{"n_head": 3, "vocab_size": 512, "tie_embeddings": true, "init_std_qkv": 0.051, "init_std_up": 0.051, "beta1": 0.95, "lr_head": 0.00532, "decay_shape": "sqrt", "final_lr_fraction": 0.0, "train_tokens": 87590000}
Each number is 128 + 32 x the weight over its row's rms, rounded and kept within 0 to 255. Layers, rows and columns count from 0. The size above them is the row's rms in percent of the matrix's.

# layer 2 MLP down (transposed), 384x96, rms 0.058, rows 215-246, columns 48-95
size [ 41 100 127  96 100 112  97  80 148  79 130  91  65 107 120 103  97 103  35 119 101  74 103 106  96  50 110 107 101 115  50  45]
[[165 180 116 146 110  69 147 146 186 119 118 160 150 157 153 187 142  94 131  97 157 113 137  95  83 104 184 154 148 103 151 127 130 130 103 103 105  97 141 137  96 110 110 132 162  86  95 136]
 [154 130 119 191 112  70 173 140 130 148 154 129 142  97  90 140 120 111 143  69 139 114 141 142 164 129 113  99 146 126 208 109 212 125 160  65 118 179  67  87 130 150  82 130 144 165  88 100]
 [120 184 128 102 137 122 140  99 162  98 158  64 115 152 163 158 109 217 122  84  83  88 124 179 132  98 148 186 137 126 121 101 132  98  79 143 157 125 122  98 121 182  45 137  83 103 198 153]
 [140 187  68 107 164  81 123  95 138 182 167 152 190 105 122 150 105 128 123 123 139 169 110 185 130 103 157 117 150 177 113 137 104 137  65 141 109 158 191 126 125 134 146 131 151 110 109 144]
 [156 103 118 102 142 130 117 126 116  79 144 153 131  98  60  83 115 183 158 114 116 139  70 159 183  80 128  87  96 159 117 145 109 133 112 152 172 113 134 166  92 138 128 172 162 160 142  94]
 [124 191 119  98  74  78 116 155  82 135  60 160 136 178 154 110  73 168 125  82 106 127  64 139 147 112 127 123 141 136 154 119  79 165 160 104  72  83 144 169 155 117 144 105 178 124  92 150]
 [140  80 156 164 139  80 148 135 125 161 120 174 105 115 174 120 148  87 125 143 144 127 176 125 102 163 122 125 153 139 146 104  91 176 103 152  89  53 101 152  94 137 182 117 101 111 171 149]
 [153 136 179  80 119 142 104 180 121 117  89 111  96 185  67  95 155 218  73 116 152 135 144 168  86 161  88 112 113 197  98  91  95 130 132 154 106 127 179 115 118 153 163 111 134 143  70 130]
 [ 92  80  91 109 158  37  93 162  91 162 152 123 146  91 104  95 156 162  94 135 106 145  93 198 118 148  60 188 128 121  85  98 108 135 101 110 145 117 183 159 135 122 110 147 135 115 158  97]
 [ 99 136 131  88 107 177 125 207 124 117 105 100  96 143 132  61 121 125 136  88 174 160  91 133  85 154 155 125 112 117 121 124 146 105 155 137 153 150 120 192 141  77  95 139 115  96 217 144]
 [128 173  90 112 152 132 120 178  69 117 143 131 125 120 122  92 125  99  47 161 146 152 102 107 119 149 107 133  70 100  32 164 144  81 112 157 151 163 116 205 114 139 126  93 142 129 122  89]
 [190 125 111  54 125 163 133 169 171  93 151 143 120 109 171 139 135 143 127 102 177  97 106  88 120 135 116 125 110 132 109 145 150 108 110  86 100 137 104 118 136 134 106 117 113 182 146 116]
 [130 123 153 131 139 111 126 124  80 129  73 173 210 111  51 171 133 107 171 138 153 104 137 138 113 101 120  99 140 122 109 113 107  86 145 155 173 121 190 176 149 138  90  85 137 101 139 130]
 [107  98 163  88 106  73 143 141  80 154 157 165 155 126 117  54 168 174 138 165 141 151 156  79 178 158 172 145 141 117  98 111 119 108 128 152 121 123 144 127 190  89  53 110  98  51  67 162]
 [ 79 128 165 157 114 130  87 140  94 104 129 158 104 158 108  88 142 116  98 175 102 134  99 145 110 112  97 169 137 140 184 145  73 110 117 163  97  87 107 157 169 186 139 129 141 138  83 117]
 [ 98 145 136 122 106 132 139 144 136 179 136 132 158  87  70 186 129 191 117 118 200 153 101 139  84 130 164 121 145 214 105 116 111 139 123 148 134 138 154 166 118 178  86  55  94 118 117 201]
 [138  90 106 181 100 106 121 115 135 171 126 152 160  80 153  86 107 105 106 168 115  99 150  92 115 128 150 146 154 160 155 157 142 194 112 127 132 114 134 105  89 136  71 197 162 233  74 140]
 [110  85  61 185 142 110 114 158 165 150 145 165  89 106 145 109 119  91 134 141 182 155 133 159 142 119 152 177 108 161 175 190 117 154 120 113 163 158 147 168 106 117 161  77 152 134 145 155]
 [148 112  31 153 114 106 128 108 124  97 126 169  74 133  85 143  63 117 118 118 178  86 119 169  97 127 141 126  97  76 147 185 112  86 116 109 155  64 147 124 120 111 149  83 167 136 129 143]
 [152 136 129  77 165 180 102 152  89 172 145 187 157 144 113 119 121 108  96 165 138  88 130 130 108 122  91 129  46 114  55 142 133  68 122 147 142 146 153 125  78 178 102  79 139 125 219 156]
 [127 107  87 110 118 155 143  92 131 184 155 127 104 105 105 136 167 155 117 110 113  82  91 164  96  70  97  64 106 143 195 146 157 152  83 144 108 164 178 116  96 182 118 179 160 149 114 100]
 [138 126 158  60 155 195 105 184 146 146 114 137 113 149 152  57  91 167 113 156 133  91 137  67 149 129 173 112 106 118 181 167  95 106 135 121 101  66 117 100 124 151 106 132 118 148 122 124]
 [128 123 119 139  84  84 180 161 149 120 114 167 111 173 125 124  97 144 152 113 120  79 104 163 126 163 144 112 174 115 132 120 106  89 171 131  91  78  88 131  80 109 215  99 140 119 100 107]
 [109  82 137 171 169 150 177 157  90 111 170 109 170 164 124 139 120 149 136 184 122 119 131 207 125 157 178 180  90 178 131 136 107 127 134 111 158  98  90 134  95 147 108 131 108 106 154  94]
 [117 111 103 128 100  99 185  89 142 128 122 136  95  94 127 107 136 151 125 146  97 114 105  92 125 151 152 158  77  69 130 105 127 103 112 108 127 124 161 134 125 129 113 156  76  95 196 133]
 [138 123 124 144 174 176 140 135 148 110 122 157 157 112 173 120 179 125 153  94 107 157 127 109 117 108 106  67 149 114 105  84 196 124 104 124 156 172 188  83 134 114 131 168 158 186 140  80]
 [120 169 129 128  97 114 103 168 127 152 119 109 107 179 124 114 132  87  97 135 112 131 157 113 169 141  90  90 124  79 149 119 150 143 120 133 135 139  79 187  78 127  80 195 168 197 141 118]
 [112 103  99 124 144 101 110 152  90 147 132 123 107  70  87 143 110 143  60 125 108 138 134 116 117 144 129 156 157 154  94 118 161  87 130 170 170 116 116 125 139 148  86  79 155 160 100  89]
 [150 144 197 116 129 217 142 149 169 113  74  66 130 135 120 151 168 121 158 146 197 131 130 140 160  84  96 115 128 166 112 124  87 130 190 171 101 105 142 112 107 116 123 126 150 151 126  87]
 [118  83 120  87 151 102 142 120 172 158 195 114 131 193  77 139  65 123 141 196 136 156 155 140  91 137 130  62 100 200 123  92 123 104 157 124 113 108 131 109 136 162 120  71 155 157 112  86]
 [ 90  37 104 107 138 137 138 143 177 136  89 132  28 161 159 117 111 134 125  98 132 131 100 185 156 182 147 157 179 138 189 154  99  81 131  78 148 132 142 136 142  73 112 135 154  95 152 161]
 [145 100 146  80 136 127 105 127 115 177 129 118 150 110 118 147 172  78 114  68 132 100 119 142 134 129  76  99 132 188 157 114 132 192 110 118  94  69 132 211 159 145 119 130 153 150 128 163]]
# layer 2 MLP up, 384x96, rms 0.393, rows 216-247, columns 48-95
size [105  92  94 102 102 112 108  88 105 100 119  88  93  96  99 109  94  88  99  87  96 108  85  92  98 106 114  87  81  69 100 113]
[[ 69 162 100 132 132 173 130 178  72 128 116 114 116 171 158 162 115 146  90 131  98 103 194 145 218 109 175 134 165 175  84  90  91 165 136 113 127  98  52  95 192  90 110 123 133 123 117 166]
 [ 57 166 109 153 172 125 122 132 148 127 121 126 139 125 157 145 104 202 122  89 102 124 121 123  72 104 219 206 137 115 127 106 143 125 131 110 181 138 139 117 114 122 147  89 127 106 198 163]
 [146  58 172  96  68 105 101 149  90  99  55  83 120 162 141 211 157 120 116 181 104 109 127 103 118 121 131 160 104  94 119 118 128 110 174  86 143  88  95 139 178 151 156 105 108 117 108 186]
 [177 137 140 133  90  86 109 108  72 162 114 117 171 163 136 118 160 135 118 158  69 111 182 114  91 200 150 133 147 137 146  87 115 100 189  88 101 150  54  94 117 161  88 105 132  87  96 182]
 [130 190 126 107  91 119 144  87 139 130 104 101 114 104 124 105  96 142 142  50  94 178  61 115 175 159 158 122 119  88 135 122 136 179 142 118 130  82 156 177 147 116 228 140 202 127 136 130]
 [ 91 121 145 147 125 112 103 166  78 142 118 113 127 104 187 127 123 133  75 136 139 127  75 122 119 144 147  92 209 141  90 145 144 118  76  96 125 101 134 125 152 172 146 161 114 191 154  93]
 [198 186 138 132 140 118 151  39 137  75 176 160 122 156 136  81 173 171 126 148  90 159 146 155 115 126 149 115 137  95 154 132  48 150  75 147 126 195  92  92 171 166  84 119 113 132 105  93]
 [134  84 108  89 121  57 120 151 128 144 112 149 110 156 152 107 126 139 157 132 108  83  95 146 150 128 131 139 110 113 107 149  97 135 106  78 113 162 203 177 151  95 149 166 122  61 168  87]
 [172  86 129 165 103 133 116 157 123 146 113 114  84 103 160  83  80 111 136 156 170 142  81 173 106 128 130 145 114  65 160 117 178 161 159 134 129 190  69 116 112 103 189 156 149 129 143 118]
 [187  83 146 117 160 112 176  99 153  97  98 145 130 185 161 133  95 131 152  74 144 158 132  79 141 166 102  76 165 119 120 186 119 150 123 173 119  81 132 189 147 122 158  78  22 120 170 109]
 [172 158 118 179 164  79 107 105 111 116 117 128  65 135 152 111 123 160 134 150 135 109 138 139 187 154 127 123 161 131 101 141  80 111 126  90 142  73 108  86 151 114 137 143 114 155 156 126]
 [132 128 108 199  80 101 102  75 180  98 171 118  77 120 182  56 134 162  89 147 141 146 175 109  90 146 115 200 142  91 123 120 134  76 159 101 105 160 107 143 144 188 111 138  79 131 134 138]
 [138  99 132 126 115 101 159  92 108 169 111 116  76 169 196 126 140 162 115 146  92 173 144 121 109 157 156  86  73 122 111 133 145 164 138 123 115  77 127 115 220 169  76 107 153 124 110 143]
 [132 133 146 172 170 100 151 130 164  96 127 137 124 109 117 132 143 117 153 147  89 123  89 108 127 100 184 148 128 177 155 143 137 143 118 195 106  74 117  32 124 132 178 144 134  94 151 131]
 [124 124 167 111 108  72 170 130 207 105  81 149  94 122 170 141 152 163 117 144 127 142  77 140  70 130  83 118 134 115 144  85  94 119 163 131  84 154 149 176 121 155  56 139  57 175 126 179]
 [160 123 151 128 148 107 180 122 208 122 129 151 149  74 173 101  81 203  91 152 130 152 102  57 108 129  77 179 138  77 101  90 137 124 102 132 117 120 101 107 105  92 137 143 121 190 125 109]
 [128  87  72 156 146 162 127 183 151 103 136 147  57  64 184 119 119  76 151 126 134 169 142 144 185 147 145 135  97  99 126 134 142 147 130 101 134 178 177 128 141 154 191  95 110 148 183 165]
 [ 99 112 112 154 163  88 171 180  74  82  94 118  99  90 189 135 117 133 160 177 162  99  98 153  90 143 159  91 169 122 160 114 146  99 176 107 158 137  68 162 104  88 208 111 124  90 182 114]
 [128 111 106 172  71 123 130 100 143  61 168  90 115 120 110 138 111 146 111 103  71 144 122 110 160 103  89 148 185 108 105 129 130  88 161  71 179 110 120 113 193 148 134 149  72 171 129 131]
 [125 122 115 127  98 147 208 116 164 149 194 113 174 151  99 107 109 141 151  94  79 138 163 127 107 151  87 107 146  78 175 165 167 160  89 127 114 137 191 134 124 113  90 161 131 156 110 126]
 [120  86 145 191 160 122  89 118 155  67 125 135 133 147 128 170 211 122 165 136  91 149  73 121 123 113 118 130  96  82 138 153 172 167 106 135 119 148 122 127  58 163  89 164  86 125 180  95]
 [129 128 109 183 127 128 153 158 107 121 168 136 113 167 158 100 111 109 200 122 103 144 128 105 171 101 131 143 141  98 127 142 104 142  82 129 143  99  95 131 116 178 196 155  87  89  73 108]
 [115 169 135 117 131 109 154 113 166 136 105 129  25 125 117  93 138 135  98 111 169 130 119 135 100 116  85 152 152 133 128 147 186  93  75 133  48 135 115  81 172 113 117 120 159 137  69 145]
 [153 100  78 137 132 119 142 112 131 128  79 188  57 113  78 124 138 145 160 164 131  95 102  91 167 102 115 210  88 135 112  61 166 121 121 139 124  90  92 152 200 133 120 144 131 150 140 106]
 [117 129  92 172 141 155 165 153 153  79 111 117 158  91 195 115 106 153  98 137  38 164 119 104  88  93 143 168 125 100 137 152  65 167 102 114  70 129  80 140 107 102 110  73 142 109 102 132]
 [121 173 198 120  97 141 119 151 111 156 132 147 152 170 134 126  91 128  91 114 101 124 121 147 167 166  99 138 165 129 123 112 160 107 145  93 112 162  97 181 125 169 112 228 156 157 103  86]
 [124 144 176 143  85 179 180 177 132 107  94 143  95  84 109 140 139 153  95 140 120  87 147 131 193 112 100  83 111 108 144 115 165 114 210  58 105 127 152 142 165  72 125 126 141 180 136 115]
 [147  66 111 190 125  75  97 112 157  96 123 162 145 121 143 133 148 185 151 100 126 170 116 128  76 124 107 153  65  87 107 140  99 113  76 144  95 112 182 164 133 129  80 168 221 106 142 184]
 [102 130  87 158 134 110 125 199 109 112  99 116 121  98 148 125 128 107 140 142 127 188 113 175  99 131 130 119  67  98 156 199 173 137 138 148 150 128  79 137 123  80 145 177  60  62 197 145]
 [106 109 161 139  92 105 131 143 147 102 113 110 135 181 125 181 135 106 150 138 149 172 173 178 130 144 105 163 140 177 159 117 135 193 150 101 125 114 128 144 148  91 128  84  64  86 145 125]
 [136 151 140 153 187 130 101 101 160  75 102 125  63  80 175 135  98 105 124 145 103 144  68 200  44 154  52  85 106 140 153 122 116 137 152 116  94 143 108 100 185 147 106 152 110 119 188 121]
 [178 100 133  89 134  55 128 150 154 170 150 148 133 149 150 125 111 109 112 114  87 113 134 114 174 110 181 158 161 135 185 132 117 172 143 100 117 143 105  89 129 151 162 117  88 151  91 121]]